config.toml
n_layer = 9
d_model = 320
n_head = 5
n_kv_head = 1
head_dim = 64
d_mlp = 832
vocab_size = 8192
activation = "swiglu"
norm = "rmsnorm"
norm_place = "out"
norm_eps = 1e-06
positions = "rope"
rope_base = 10000.0
rope_fraction = 1.0
qk_norm = true
attn_scale = 0.125
bias = "none"
tie_embeddings = false
parallel_block = false
init = "trunc"
init_std_qkv = 0.0255
init_std_o = 0.00602
init_std_up = 0.0255
init_std_down = 0.00373
optimizer = "soap_variant"
lr = 0.00676
beta1 = 0.95
beta2 = 0.99
weight_decay = 0.077
lr_head = 0.00751
warmup_steps = 111
schedule = "cos"
final_lr_fraction = 0.1
batch_tokens = 65536
seq_len = 512
doc_mask = false
train_tokens = 274700000
steps = 4192
dataset = "wikipedia_en"
Each number is 50 + 10 x the weight over the matrix's rms, rounded and kept within 0 to 99. Layers, rows and columns count from 0.

# up: layer 4 MLP up, 832x320, rms 0.135, rows 23-51, columns 0-79
# down: layer 4 MLP down (transposed), 832x320, rms 0.125, rows 23-50, columns 0-79
# gate: layer 4 MLP gate, 832x320, rms 0.129, rows 24-51, columns 0-79
up23:22 48 45 66 40 63 48 43 50 61 52 62 48 53 56 52 58 69 41 46 53 42 42 45 70 31 50 50 42 56 62 33 67 49 53 51 80 43 61 35 55 66 48 49 48 54 68 36 68 45 57 34 61 46 59 59 50 65 62 51 48 34 35 58 49 34 60 54 52 46 51 50 54 55 48 48 46 44 57 59
down23:50 76 58 46 36 41 38 50 29 46 54 51 55 38 52 45 49 46 49 55 41 38 49 42 57 47 37 50 48 55 36 70 67 42 42 53 56 51 51 37 40 31 50 55 69 56 46 53 54 51 59 59 52 66 33 53 46 54 64 47 53 63 33 53 53 49 40 49 39 44 52 42 54 66 47 59 73 66 51 38
gate24:59 67 49 56 47 56 57 74 60 53 59 61 42 45 35 82 32 45 55 55 65 33 53 63 52 67 68 48 69 47 63 57 48 75 56 56 32 43 45 66 54 66 58 48 43 39 49 66 55 55 45 52 57 57 26 57 45 49 42 43 42 34 66 61 32 44 49 56 66 45 39 55 48 36 36 47 67 45 53 62
up24:48 64 61 42 38 38 38 55 52 52 43 48 40 40 35 51 58 36 50 50 44 26 27 43 55 63 35 43 63 59 53 61 63 57 60 51 56 37 46 51 60 69 41 34 46 45 58 68 61 59 41 61 35 53 55 41 44 46 30 42 40 56 49 53 46 35 56 66 56 30 49 56 49 67 35 57 42 54 32 61
down24:50 46 49 67 72 34 47 55 48 46 44 63 45 63 42 52 53 49 53 54 43 60 61 45 47 64 48 35 44 51 45 39 41 45 46 63 55 74 40 69 54 52 41 51 49 48 72 54 56 41 63 68 58 72 39 42 39 58 48 57 46 48 77 49 46 42 48 63 48 39 56 56 35 39 35 40 48 47 68 54
gate25:56 44 48 42 60 57 43 55 51 63 55 50 36 50 38 48 51 50 55 54 53 61 55 38 56 49 58 58 62 47 35 54 56 45 33 58 39 43 44 50 43 44 58 66 58 50 36 49 48 42 59 54 38 25 49 54 45 56 31 62 40 64 63 47 41 40 55 56 51 41 34 43 49 49 18 52 45 40 62 51
up25:44 59 50 48 53 41 25 71 54 32 66 38 53 32 64 43 71 56 45 56 61 48 39 53 59 47 53 39 68 47 41 46 39 55 58 53 32 40 48 52 54 51 34 52 53 67 63 52 58 58 49 67 54 57 39 56 69 70 62 51 37 48 31 61 82 34 67 44 35 60 39 55 74 37 54 53 54 49 57 69
down25:56 36 54 48 53 64 56 37 51 71 34 54 62 59 46 70 39 57 55 44 47 61 60 62 49 44 45 44 34 56 54 44 56 51 45 64 64 53 49 45 68 62 44 67 48 41 45 46 54 48 46 51 46 43 37 48 40 28 65 38 56 44 63 50 41 46 42 45 52 58 64 52 59 52 51 45 62 51 29 48
gate26:54 38 48 38 64 42 41 52 24 54 53 65 45 55 58 53 52 70 35 59 37 54 41 58 44 52 60 50 56 33 40 65 41 55 51 58 38 61 60 45 49 58 51 47 45 39 64 46 38 53 39 68 62 40 44 43 45 59 54 63 46 56 51 44 41 58 74 54 34 49 55 52 53 49 50 54 61 40 40 43
up26:54 56 50 54 48 42 39 39 32 50 58 42 75 42 67 48 58 57 50 50 47 55 31 51 48 52 49 43 47 46 51 42 51 57 44 51 61 48 65 47 56 46 50 42 44 52 60 70 35 44 53 47 54 38 53 54 53 54 47 62 36 27 50 56 65 48 32 62 48 57 62 44 59 53 44 53 53 72 46 26
down26:45 68 61 61 39 46 64 35 55 51 60 62 41 72 54 64 58 35 39 44 50 40 58 43 61 44 29 55 51 55 41 52 46 43 45 52 66 46 31 47 63 63 48 49 47 56 44 45 61 48 44 39 52 42 56 67 48 66 44 38 47 59 67 48 48 39 65 69 38 57 33 45 49 53 56 59 47 56 57 63
gate27:53 59 60 36 49 48 64 42 49 67 44 48 59 53 51 46 45 66 53 56 40 45 73 61 72 40 37 59 46 68 66 51 55 51 52 47 58 50 55 44 49 45 47 73 57 50 45 48 46 59 47 62 52 42 33 46 44 45 47 70 55 46 39 51 27 32 46 26 58 55 43 41 47 47 51 31 48 45 44 43
up27:57 45 53 45 48 45 57 44 41 35 44 54 49 65 38 41 52 64 42 58 55 43 53 49 56 58 68 57 58 55 42 58 52 26 50 46 37 49 59 54 46 32 41 55 65 48 45 42 64 38 72 62 58 60 27 48 52 56 56 38 51 25 42 33 46 57 53 46 56 38 55 33 41 44 62 51 49 45 58 49
down27:48 61 48 58 57 60 47 48 47 71 62 62 38 52 50 54 45 50 45 41 52 71 37 62 45 55 39 43 25 46 42 45 61 61 47 48 46 56 52 39 68 55 53 68 61 56 51 38 61 62 43 65 35 66 57 56 36 45 62 52 59 45 50 41 51 45 52 44 46 62 48 59 41 34 55 44 51 47 48 56
gate28:43 44 38 43 60 49 53 53 57 38 38 36 62 58 41 46 54 20 55 68 36 46 33 35 47 71 46 51 42 51 37 47 46 39 52 38 49 56 45 38 41 44 44 60 40 70 41 55 58 56 66 34 40 32 35 44 21 44 56 58 48 42 43 39 58 56 51 44 53 56 51 68 44 48 50 51 38 60 61 50
up28:50 49 45 41 36 57 57 47 53 47 60 57 47 55 54 47 43 43 49 45 34 34 56 57 52 34 39 54 44 51 57 54 44 29 63 54 70 57 53 67 54 52 40 52 44 54 35 48 57 36 46 49 36 51 48 36 53 51 50 50 48 51 49 60 51 55 65 55 68 50 29 52 41 50 46 57 56 50 44 60
down28:39 50 45 59 50 32 49 45 64 35 66 53 35 51 47 34 33 59 55 45 42 41 50 45 45 52 36 45 43 63 42 53 53 27 46 50 61 52 53 44 54 50 45 43 40 42 57 56 51 46 34 48 51 51 40 39 46 54 42 42 46 57 55 59 66 48 47 44 58 56 61 48 39 46 65 51 38 46 43 33
gate29:34 50 48 52 46 52 48 38 53 50 39 51 52 50 45 64 42 65 39 44 50 61 66 55 52 57 61 47 66 48 49 52 49 54 67 48 55 56 39 50 58 46 50 51 51 45 49 34 50 46 35 55 45 31 45 56 32 41 52 54 45 53 68 52 46 48 62 42 51 41 26 79 49 48 55 23 47 46 39 54
up29:39 55 39 53 61 37 41 45 65 50 42 52 40 34 54 47 53 37 58 51 43 55 59 64 53 49 51 50 55 46 48 62 54 40 45 44 63 42 63 40 49 49 58 28 63 49 44 54 45 60 48 24 59 41 50 44 59 52 58 50 41 63 56 29 61 65 45 44 52 50 59 41 41 47 37 39 56 78 55 54
down29:48 57 51 51 59 62 47 53 38 51 51 44 58 56 27 35 62 48 53 64 57 53 49 34 43 58 51 43 35 60 54 49 47 53 48 59 70 63 44 46 69 56 54 30 59 48 58 38 59 40 45 49 45 37 62 39 39 31 63 50 47 61 33 48 52 30 60 64 39 61 41 63 44 44 51 54 48 39 36 43
gate30:43 47 37 58 52 40 56 54 26 41 44 47 53 45 59 36 31 53 51 48 41 64 35 65 53 44 42 68 66 64 37 32 51 55 62 46 59 50 60 61 51 51 62 61 44 68 52 42 47 56 56 45 46 50 56 54 48 57 44 41 67 38 48 35 37 52 46 45 37 43 40 68 43 37 59 44 42 75 45 49
up30:44 63 55 53 44 52 41 67 69 38 43 55 47 37 53 62 53 59 50 49 67 51 44 43 39 62 43 60 53 50 49 44 41 59 53 52 40 44 60 49 48 53 55 39 41 34 26 39 38 38 52 47 56 38 52 47 54 35 35 62 41 50 47 49 76 52 36 58 56 31 58 40 45 48 49 40 55 43 52 39
down30:66 48 36 56 55 56 40 54 52 58 30 47 56 37 63 51 41 62 60 48 56 58 51 41 67 51 47 40 55 60 52 44 67 56 54 64 67 50 32 57 68 46 51 54 29 36 59 51 45 43 50 55 61 50 44 54 55 52 53 37 47 67 42 48 44 42 43 45 42 72 66 61 45 40 49 53 52 49 56 53
gate31:35 48 35 40 45 69 54 56 51 61 47 29 42 60 48 44 53 48 56 43 61 57 51 64 65 55 40 40 48 59 61 40 22 59 44 51 54 37 50 63 39 50 50 58 50 29 44 43 57 51 54 50 49 39 47 54 49 59 44 53 48 56 52 68 51 58 40 27 42 53 54 38 65 46 47 53 53 30 48 49
up31:59 53 45 35 56 47 50 51 51 57 50 38 54 49 58 37 46 44 56 73 52 59 45 31 53 50 58 52 59 56 44 35 39 53 52 48 60 50 52 40 43 53 37 65 42 37 48 56 42 56 40 36 46 44 65 50 43 35 39 55 39 48 55 36 58 66 41 48 36 47 54 59 51 36 58 44 63 57 50 53
down31:43 44 37 45 59 34 39 46 52 84 82 51 57 49 37 58 36 42 56 56 60 43 65 47 52 41 47 48 57 35 54 50 49 48 51 41 48 50 58 58 66 43 51 53 43 35 50 50 50 60 44 38 50 44 76 44 60 61 46 41 52 44 52 40 57 48 42 56 55 43 53 57 64 53 46 48 67 29 44 45
gate32:66 51 55 47 78 40 40 48 73 51 40 43 47 62 51 50 46 44 51 58 44 46 57 45 49 50 53 49 48 45 44 47 26 73 60 46 42 58 37 54 27 52 58 49 67 36 25 31 48 44 50 52 49 51 38 47 49 53 33 46 55 51 51 54 60 42 56 47 50 43 58 33 60 41 47 37 56 63 42 45
up32:64 47 62 61 40 38 52 42 61 41 77 47 35 42 40 52 46 57 59 48 49 38 44 62 60 50 40 42 56 44 63 39 28 50 41 66 37 53 42 36 50 41 52 43 65 58 72 45 34 51 39 36 41 39 51 38 40 53 50 62 63 39 59 45 46 58 36 37 56 46 63 48 58 43 49 44 54 53 43 53
down32:71 62 52 43 44 51 43 31 46 52 41 28 57 56 45 72 48 37 48 52 74 57 46 45 45 53 56 49 70 62 40 40 57 48 42 58 33 49 55 66 49 58 55 43 56 43 32 43 49 37 59 64 60 53 65 72 45 45 48 44 63 55 45 47 40 35 53 63 50 40 49 56 54 53 55 53 55 50 45 58
gate33:32 39 61 34 64 64 50 49 45 47 59 33 60 66 56 48 60 37 44 58 56 50 73 28 53 47 55 45 54 46 63 42 35 39 63 43 50 57 53 25 55 46 50 41 63 75 55 48 72 55 54 44 54 70 56 50 58 55 47 33 56 53 27 48 49 59 51 55 51 62 32 40 41 50 38 60 64 56 58 34
up33:48 66 57 51 66 65 61 56 48 67 42 47 59 43 31 62 26 54 41 52 49 45 30 46 62 32 41 36 47 44 49 35 68 67 40 57 48 39 44 48 49 60 64 45 60 51 68 43 43 36 36 48 68 43 45 69 49 58 72 57 41 59 46 60 37 42 45 50 49 49 42 52 51 51 68 43 45 61 54 51
down33:52 52 55 34 34 63 48 53 50 36 43 62 65 49 68 56 50 41 51 51 59 53 41 43 42 55 57 44 48 31 44 34 42 75 61 38 70 23 54 69 39 37 47 43 53 52 51 69 58 46 47 61 39 72 50 50 48 48 49 52 49 54 57 53 39 64 39 61 59 58 55 54 48 48 48 61 65 46 52 39
gate34:60 44 47 59 59 38 51 41 56 47 43 51 58 37 46 59 64 64 46 34 64 58 57 42 56 38 59 33 45 69 61 26 67 44 43 62 55 46 46 38 39 37 50 53 46 36 60 37 47 46 43 49 36 49 59 38 54 44 39 38 50 33 63 59 46 52 52 55 47 59 57 63 64 72 52 56 40 50 47 34
up34:53 44 49 28 53 50 39 35 74 67 46 81 48 66 71 66 56 50 47 41 62 56 41 40 33 38 23 42 21 40 62 41 60 26 55 65 40 63 52 42 50 61 41 48 45 38 53 51 51 54 65 45 50 54 44 75 52 33 39 52 36 49 33 64 83 47 66 59 50 48 52 53 59 56 48 60 51 70 62 52
down34:54 54 43 49 55 37 30 52 59 37 63 54 84 46 43 36 37 52 57 62 49 48 55 55 53 41 56 51 67 27 62 64 54 54 49 42 54 49 37 47 56 56 49 49 51 46 63 48 65 35 47 43 58 53 56 46 42 71 61 44 39 52 47 58 42 46 32 57 45 45 68 59 49 50 44 34 50 48 50 60
gate35:58 35 57 40 32 42 54 53 54 38 49 52 45 45 63 51 43 54 48 52 54 66 59 56 65 52 63 52 24 59 57 58 64 54 45 48 40 43 56 42 46 55 46 49 36 54 41 60 46 54 52 42 45 23 66 49 47 54 37 46 66 42 60 61 51 42 42 45 49 51 40 39 52 76 67 41 56 35 48 51
up35:58 43 62 53 60 65 46 45 47 49 61 60 60 68 40 49 66 55 58 49 58 50 48 46 61 63 70 49 36 47 58 57 67 44 31 63 48 29 55 50 36 75 68 59 33 45 39 31 64 20 52 42 45 33 50 44 62 58 39 43 52 42 52 51 56 54 53 56 45 55 67 66 51 45 29 57 51 65 55 41
down35:50 59 48 58 61 50 45 33 43 28 50 54 46 36 63 41 66 48 48 43 40 37 65 65 66 62 61 42 61 41 34 35 41 35 46 61 44 53 44 30 49 43 60 47 52 57 30 47 58 41 43 44 67 42 55 38 47 53 45 47 63 29 58 53 43 70 74 56 67 45 44 69 40 48 54 42 51 41 52 48
gate36:46 58 47 58 43 51 55 43 56 68 58 57 45 59 22 68 49 66 48 46 73 44 51 44 49 61 40 48 50 47 55 56 41 50 39 53 56 59 56 27 41 38 64 50 49 57 56 53 53 34 44 50 75 47 43 48 57 48 40 42 59 46 49 66 49 63 56 46 49 44 53 42 54 42 53 39 50 57 42 35
up36:39 43 44 51 48 66 68 59 38 47 39 49 37 42 60 47 62 51 56 37 47 70 58 45 47 57 52 51 51 39 52 35 45 58 50 50 55 65 49 56 61 52 55 43 65 56 44 43 35 44 68 48 63 52 52 41 80 64 64 63 53 46 62 47 58 49 52 55 54 53 48 50 57 49 52 51 47 48 51 62
down36:37 62 48 36 39 40 57 67 58 51 54 35 46 60 41 39 52 54 37 58 48 54 58 37 37 39 55 58 66 53 47 42 60 30 71 39 52 57 47 47 47 24 64 42 53 63 43 55 37 64 56 40 41 43 64 52 49 39 53 63 60 30 63 61 43 52 43 43 56 34 46 48 55 57 58 51 30 57 35 59
gate37:49 69 56 64 53 50 36 54 50 46 64 34 57 49 55 54 35 46 54 50 23 51 44 36 42 32 48 33 46 52 63 63 47 61 58 62 35 50 66 25 60 37 54 66 43 37 52 66 51 61 45 42 38 43 30 59 56 60 58 44 29 64 34 49 61 28 39 48 67 61 43 49 63 37 51 61 53 37 68 56
up37:54 40 43 67 38 45 57 52 48 48 79 40 38 62 43 47 50 60 41 52 34 42 64 53 43 33 38 65 37 68 56 47 59 34 56 46 48 30 56 40 35 41 32 50 42 39 48 58 39 41 58 50 56 49 44 44 44 61 48 40 52 43 85 81 51 40 48 60 46 74 39 58 18 39 50 53 45 69 47 48
down37:60 66 71 65 37 41 43 48 69 65 48 59 63 70 41 47 49 43 38 19 42 62 47 53 42 54 40 42 42 64 47 64 66 40 40 40 58 68 34 55 71 61 47 28 43 60 43 49 46 76 31 55 44 77 70 59 31 44 35 61 56 61 55 61 42 46 54 35 54 29 43 67 38 59 61 48 39 43 57 44
gate38:44 39 57 38 45 54 30 47 58 50 58 43 37 49 47 51 43 51 50 42 50 72 49 54 35 48 38 55 57 46 52 38 45 54 65 46 52 47 39 54 44 68 54 42 67 43 47 39 55 47 56 59 37 35 41 50 55 57 53 42 52 67 53 52 38 53 60 72 44 56 65 41 46 41 72 36 38 50 49 52
up38:36 55 57 35 45 56 46 52 66 51 72 47 61 73 61 64 52 58 40 53 44 60 43 45 50 36 51 52 56 58 53 49 57 53 67 41 57 46 57 45 45 54 45 58 67 35 46 28 45 39 47 55 41 53 48 41 54 52 60 46 64 56 62 45 36 46 51 57 62 64 57 45 43 54 57 56 56 48 47 56
down38:54 56 32 53 35 47 54 50 73 54 53 47 64 49 62 51 32 60 46 48 56 53 45 61 54 62 41 57 37 26 54 46 66 71 47 45 41 45 45 42 54 48 48 66 30 55 50 44 52 54 60 42 53 54 57 41 53 37 60 59 60 44 57 45 43 52 39 48 53 65 51 55 69 65 44 60 54 61 71 45
gate39:75 39 58 57 74 58 64 58 39 63 44 60 35 35 24 42 54 52 52 52 62 64 55 61 58 48 33 52 50 64 50 51 41 42 53 49 43 61 31 48 43 52 56 28 55 53 50 57 54 57 61 49 41 54 87 49 31 40 59 51 49 57 30 33 37 46 50 43 57 44 53 47 40 59 50 51 78 53 56 54
up39:23 54 73 59 53 45 44 47 44 51 67 59 43 53 41 69 40 42 54 46 57 71 45 42 47 40 60 55 51 56 41 52 54 45 51 59 35 45 32 65 59 59 47 50 33 21 60 43 48 40 66 59 50 45 56 63 61 57 40 71 38 57 46 41 41 44 45 42 44 63 67 58 64 58 36 49 62 66 49 56
down39:32 43 45 57 66 52 49 53 51 41 50 52 45 33 42 49 39 60 51 59 57 57 58 37 48 52 69 57 60 33 44 64 56 42 38 66 28 47 61 56 61 48 42 60 51 47 45 54 41 40 59 49 39 40 58 65 56 45 65 47 39 42 55 51 39 43 53 60 48 72 55 48 50 44 48 52 55 43 58 51
gate40:42 69 44 53 34 39 66 36 54 39 54 64 51 48 21 62 31 42 59 48 55 45 47 47 47 55 35 46 49 63 54 43 58 73 51 46 45 46 36 52 56 47 45 60 58 28 57 48 43 46 37 76 61 50 29 49 44 61 49 64 42 58 56 26 53 51 62 54 37 46 45 59 53 50 64 56 31 63 44 42
up40:40 48 79 56 28 44 74 62 45 54 62 41 42 57 53 52 59 53 45 46 42 49 52 53 39 59 62 45 57 43 28 45 61 53 67 70 62 46 54 59 62 52 52 54 36 29 46 61 42 40 50 46 53 59 36 52 45 72 46 56 58 55 50 47 44 51 34 27 34 39 35 47 50 41 61 54 38 53 46 35
down40:49 41 59 47 67 69 55 48 49 52 50 73 55 53 70 46 45 45 47 42 45 41 34 42 54 58 50 50 54 44 47 50 59 36 52 39 42 61 46 47 52 45 70 57 37 36 48 40 39 70 73 58 53 45 65 42 63 36 60 46 44 48 45 52 42 47 51 51 40 59 47 56 55 39 44 51 63 42 68 61
gate41:49 66 51 52 50 58 50 51 52 43 43 41 34 46 62 52 52 51 34 38 55 69 53 66 49 60 50 48 44 37 68 49 63 52 47 58 45 51 49 49 53 49 55 38 38 38 46 36 64 55 61 42 42 59 56 29 40 48 46 42 31 62 51 57 56 57 59 52 53 34 41 53 43 44 58 46 45 45 42 38
up41:58 49 65 67 53 47 55 59 55 36 47 41 48 49 50 68 55 37 54 52 62 53 50 40 42 43 47 38 57 34 37 62 43 46 39 50 64 53 57 47 60 51 40 62 42 47 46 61 42 31 51 53 55 40 47 59 50 40 70 54 53 44 48 41 52 38 46 36 56 40 48 42 45 48 51 58 36 51 63 28
down41:46 34 63 59 44 34 68 48 41 54 52 45 64 59 56 62 47 27 47 43 40 49 42 33 29 53 44 40 41 51 43 44 61 65 73 52 50 42 58 57 54 38 46 71 46 45 65 62 35 60 45 62 47 49 43 63 41 48 43 45 50 61 48 45 24 48 58 57 51 61 43 57 39 80 47 52 58 70 60 42
gate42:43 54 47 40 43 54 51 46 64 55 47 37 68 57 55 64 42 65 60 53 54 50 50 44 71 37 43 38 46 40 26 51 45 41 56 63 32 51 36 40 52 46 47 42 63 41 59 55 50 34 35 55 46 55 63 44 47 37 51 35 51 35 56 42 45 51 51 58 46 71 52 35 65 45 60 56 54 72 53 41
up42:47 48 62 49 41 37 44 55 58 59 38 45 55 66 47 53 25 52 60 65 54 48 57 69 65 54 47 55 53 42 80 44 53 60 62 44 31 36 27 50 40 45 49 42 55 48 51 47 50 62 52 49 62 62 66 45 52 42 58 57 55 63 38 52 66 56 55 43 40 54 69 60 51 58 29 49 68 30 60 52
down42:45 45 53 54 32 49 50 58 45 57 77 45 68 65 52 63 61 46 55 41 46 53 42 58 59 53 44 60 37 57 35 47 47 43 35 46 41 66 42 36 53 50 18 50 47 62 40 60 57 53 45 58 46 46 26 55 43 59 35 58 44 52 40 48 54 49 60 48 45 52 47 53 49 34 31 54 50 66 56 45
gate43:43 61 57 48 36 44 45 29 62 40 49 59 56 51 46 48 43 51 36 55 40 58 55 45 50 37 51 47 57 48 54 52 57 48 40 69 47 63 48 50 52 54 52 43 51 69 36 46 42 51 66 45 51 46 50 47 69 50 37 35 60 68 49 66 66 64 46 48 41 55 53 38 47 71 39 45 57 65 45 52
up43:51 44 52 56 65 44 52 57 47 50 43 55 37 65 48 72 57 44 67 49 69 41 41 56 46 38 65 70 49 46 62 55 48 59 60 43 47 54 46 57 55 80 54 53 50 47 45 43 38 60 28 47 56 35 60 56 48 48 60 56 50 51 47 39 41 55 47 40 44 47 44 45 69 38 77 34 54 44 68 59
down43:64 31 47 47 56 41 37 36 34 62 45 53 73 76 52 51 27 45 37 56 42 44 36 48 54 56 43 42 45 37 37 40 46 62 51 55 45 43 49 45 40 59 53 21 63 35 76 50 54 50 40 41 31 53 58 55 58 69 55 48 54 32 60 48 47 60 46 58 49 58 45 49 52 53 54 40 52 37 57 56
gate44:42 64 57 62 65 63 59 61 43 29 59 28 44 54 48 54 32 36 36 45 36 61 56 43 52 21 37 37 47 61 54 53 59 43 61 48 30 46 50 55 55 57 53 56 47 30 55 45 38 39 54 45 70 51 64 58 66 52 59 51 70 57 35 59 49 63 31 49 39 65 32 23 69 35 29 56 33 59 49 56
up44:55 41 51 58 43 52 35 69 80 52 59 45 52 36 58 55 33 60 42 63 49 32 43 67 33 42 52 59 55 50 55 49 41 39 54 57 56 53 53 69 41 50 65 44 48 39 40 43 47 59 59 56 48 58 56 64 31 44 55 60 54 37 53 37 65 69 49 52 50 25 53 46 57 55 72 53 59 47 58 44
down44:70 55 48 66 52 50 57 55 58 43 31 48 69 50 51 46 51 62 52 68 27 46 51 36 52 58 51 45 45 52 35 77 33 54 42 38 40 58 49 48 48 51 47 49 45 49 44 55 59 68 48 69 51 38 35 38 50 55 44 44 53 53 51 52 41 56 50 53 49 49 55 41 28 53 41 53 49 35 44 55
gate45:53 36 27 50 41 50 66 65 59 40 51 76 55 39 43 35 53 60 34 43 57 52 50 42 68 47 51 50 31 48 41 48 51 60 70 57 63 59 36 52 65 56 35 48 48 51 44 65 54 52 56 48 46 59 61 64 40 57 49 59 45 55 54 52 56 59 57 59 54 54 49 48 46 33 53 40 67 27 70 59
up45:43 57 54 56 70 32 56 44 59 48 61 36 46 34 35 61 29 58 43 30 60 32 27 48 47 38 48 54 56 57 57 62 51 32 51 54 60 57 46 48 39 54 53 52 45 44 50 44 33 51 60 29 46 46 45 44 52 43 44 65 39 43 61 54 53 58 60 38 51 42 53 41 34 65 45 58 62 32 52 50
down45:49 50 57 54 58 38 26 46 35 55 67 57 66 34 47 39 54 50 45 58 45 44 40 50 35 61 47 47 56 53 56 46 57 43 41 38 64 49 61 50 36 50 37 39 27 37 46 57 63 55 62 40 57 61 52 71 55 46 38 56 59 50 47 49 58 48 50 53 53 51 55 48 43 47 39 68 42 56 36 34
gate46:54 47 71 43 51 44 47 38 58 66 58 53 49 51 50 63 48 53 48 39 67 49 52 41 51 32 45 42 47 49 36 38 50 37 40 40 64 44 67 35 61 48 62 46 53 53 38 27 50 58 55 64 58 57 50 49 50 41 46 48 52 46 35 37 56 41 42 32 62 66 43 57 38 41 47 60 42 46 46 47
up46:40 69 49 67 56 51 66 64 58 58 28 66 61 68 60 47 37 52 60 57 41 43 52 43 64 66 51 62 62 54 59 45 48 48 32 41 57 62 50 56 57 57 45 46 65 50 56 54 49 44 51 52 32 51 53 50 63 43 54 45 37 58 48 53 55 62 46 57 53 60 55 47 46 56 44 46 52 46 35 64
down46:53 51 59 34 36 32 29 31 57 56 62 51 58 35 50 61 55 62 44 49 62 48 62 52 47 46 55 57 55 51 43 56 52 44 58 53 54 42 48 48 39 34 55 54 46 68 45 33 47 31 42 69 44 43 50 52 50 68 46 68 38 41 55 34 65 53 61 55 56 51 34 48 38 62 50 54 56 52 38 37
gate47:45 64 44 32 63 37 48 48 55 58 61 37 55 48 42 56 56 48 55 47 33 63 54 52 46 46 44 36 42 68 46 48 40 42 55 39 48 40 45 59 47 61 42 62 62 47 45 55 59 56 35 42 49 54 56 41 48 33 53 41 42 57 48 54 37 55 76 47 65 61 44 48 63 65 57 51 60 35 52 55
up47:38 56 44 52 45 64 60 43 54 54 58 51 56 63 66 50 36 54 61 54 25 64 54 34 55 43 44 37 43 56 62 49 48 52 65 29 51 55 51 51 32 48 54 47 59 52 37 57 38 50 54 53 38 36 65 46 54 41 54 47 50 40 37 39 39 57 39 43 51 40 32 41 54 50 57 46 60 35 54 29
down47:59 43 43 62 31 59 49 46 35 27 41 39 45 59 62 45 38 51 43 57 38 46 45 48 62 67 57 59 29 41 49 51 52 45 52 53 48 63 50 81 44 29 50 58 67 57 38 47 51 52 53 66 60 44 59 43 38 51 55 54 47 28 62 52 71 73 30 35 38 40 56 71 50 35 30 68 52 44 75 45
gate48:68 45 54 45 59 49 41 33 42 65 24 45 47 61 43 52 72 54 39 59 43 36 40 63 57 35 40 47 31 57 43 37 52 44 43 40 33 60 53 51 51 44 45 48 33 59 32 42 50 87 43 50 40 63 53 56 50 45 59 69 55 64 32 49 44 52 39 41 66 53 38 64 46 66 44 52 54 53 59 36
up48:61 54 38 50 65 65 37 33 49 62 61 49 32 64 54 64 55 40 51 50 59 49 38 79 50 40 55 46 22 31 42 58 46 53 45 42 55 28 56 47 42 61 33 58 40 45 31 48 56 55 48 53 67 65 47 47 35 52 57 57 57 46 65 67 49 35 52 41 55 62 37 76 45 62 50 51 53 51 66 57
down48:61 49 58 49 43 54 47 60 61 61 44 49 43 50 49 48 44 64 47 37 53 48 43 57 46 40 42 41 49 32 54 40 63 41 52 41 57 36 48 55 59 58 44 64 66 48 55 62 55 45 29 60 36 51 67 48 42 58 51 65 39 44 64 54 50 33 46 42 59 54 67 60 50 56 44 36 53 30 56 47
gate49:43 55 46 76 44 53 47 53 72 38 43 50 38 34 70 60 58 50 30 59 33 59 42 67 52 56 32 43 41 46 29 48 38 50 43 63 48 53 54 58 56 41 54 40 40 36 53 49 49 55 51 62 45 42 45 54 44 57 39 30 38 46 59 66 51 34 63 46 73 39 44 50 64 66 51 49 55 50 43 55
up49:48 35 55 43 29 51 31 45 54 63 46 44 67 51 36 44 44 63 54 47 56 31 47 53 54 46 60 63 47 51 43 52 62 42 59 56 30 53 58 64 38 63 46 62 50 35 50 53 57 61 62 50 41 38 44 38 43 56 40 49 59 40 62 56 54 49 50 46 63 53 61 49 58 41 31 48 48 61 47 44
down49:54 47 41 49 45 57 56 53 26 39 54 50 69 46 53 39 32 30 66 44 46 59 40 57 55 41 61 53 44 65 42 58 58 52 51 57 44 48 44 51 49 44 49 57 47 43 44 33 52 41 49 29 45 52 37 56 64 37 56 40 57 54 57 48 56 57 59 43 60 49 75 36 60 40 43 33 46 50 66 68
gate50:54 59 67 47 56 46 49 46 57 38 37 67 31 56 47 49 56 56 42 44 44 40 47 53 41 36 39 45 43 65 56 43 38 42 46 48 44 30 48 52 51 56 32 59 57 50 39 54 48 42 70 31 42 46 50 42 33 48 47 36 46 51 40 62 65 48 58 47 50 45 31 55 49 70 37 76 52 62 51 60
up50:52 72 55 63 32 53 49 37 50 57 28 37 56 48 54 67 53 51 60 58 51 47 63 56 47 66 63 40 45 72 55 62 51 50 55 71 38 58 30 67 58 50 62 70 50 64 57 50 60 46 33 48 54 65 53 51 56 50 51 58 53 59 48 41 36 50 51 58 61 62 57 40 35 50 32 59 46 46 47 47
down50:56 61 50 39 42 70 68 48 62 52 50 41 31 52 52 66 67 56 52 44 65 57 75 59 34 71 63 48 43 52 58 66 46 49 48 41 38 74 48 51 45 56 45 51 53 48 66 62 53 43 44 61 50 67 50 76 62 56 39 49 48 42 49 32 60 61 57 42 47 32 43 64 64 26 41 61 47 57 48 58
gate51:48 38 49 34 45 41 41 63 52 48 63 62 56 45 57 58 53 37 44 40 39 61 48 67 51 48 52 37 46 30 61 51 46 34 58 51 57 63 61 34 75 67 53 41 52 45 34 44 72 39 42 33 50 58 52 46 57 47 53 62 60 49 33 53 56 38 52 51 49 52 41 50 51 39 45 43 44 46 51 57
up51:51 50 49 40 61 54 47 62 60 60 45 41 45 48 45 67 73 60 65 38 56 37 27 53 52 46 42 49 55 71 54 65 49 54 62 60 51 41 48 38 49 66 63 37 60 57 49 55 37 62 53 43 62 53 77 61 61 56 25 56 50 53 53 48 73 64 64 52 44 47 57 51 48 51 55 46 44 51 42 68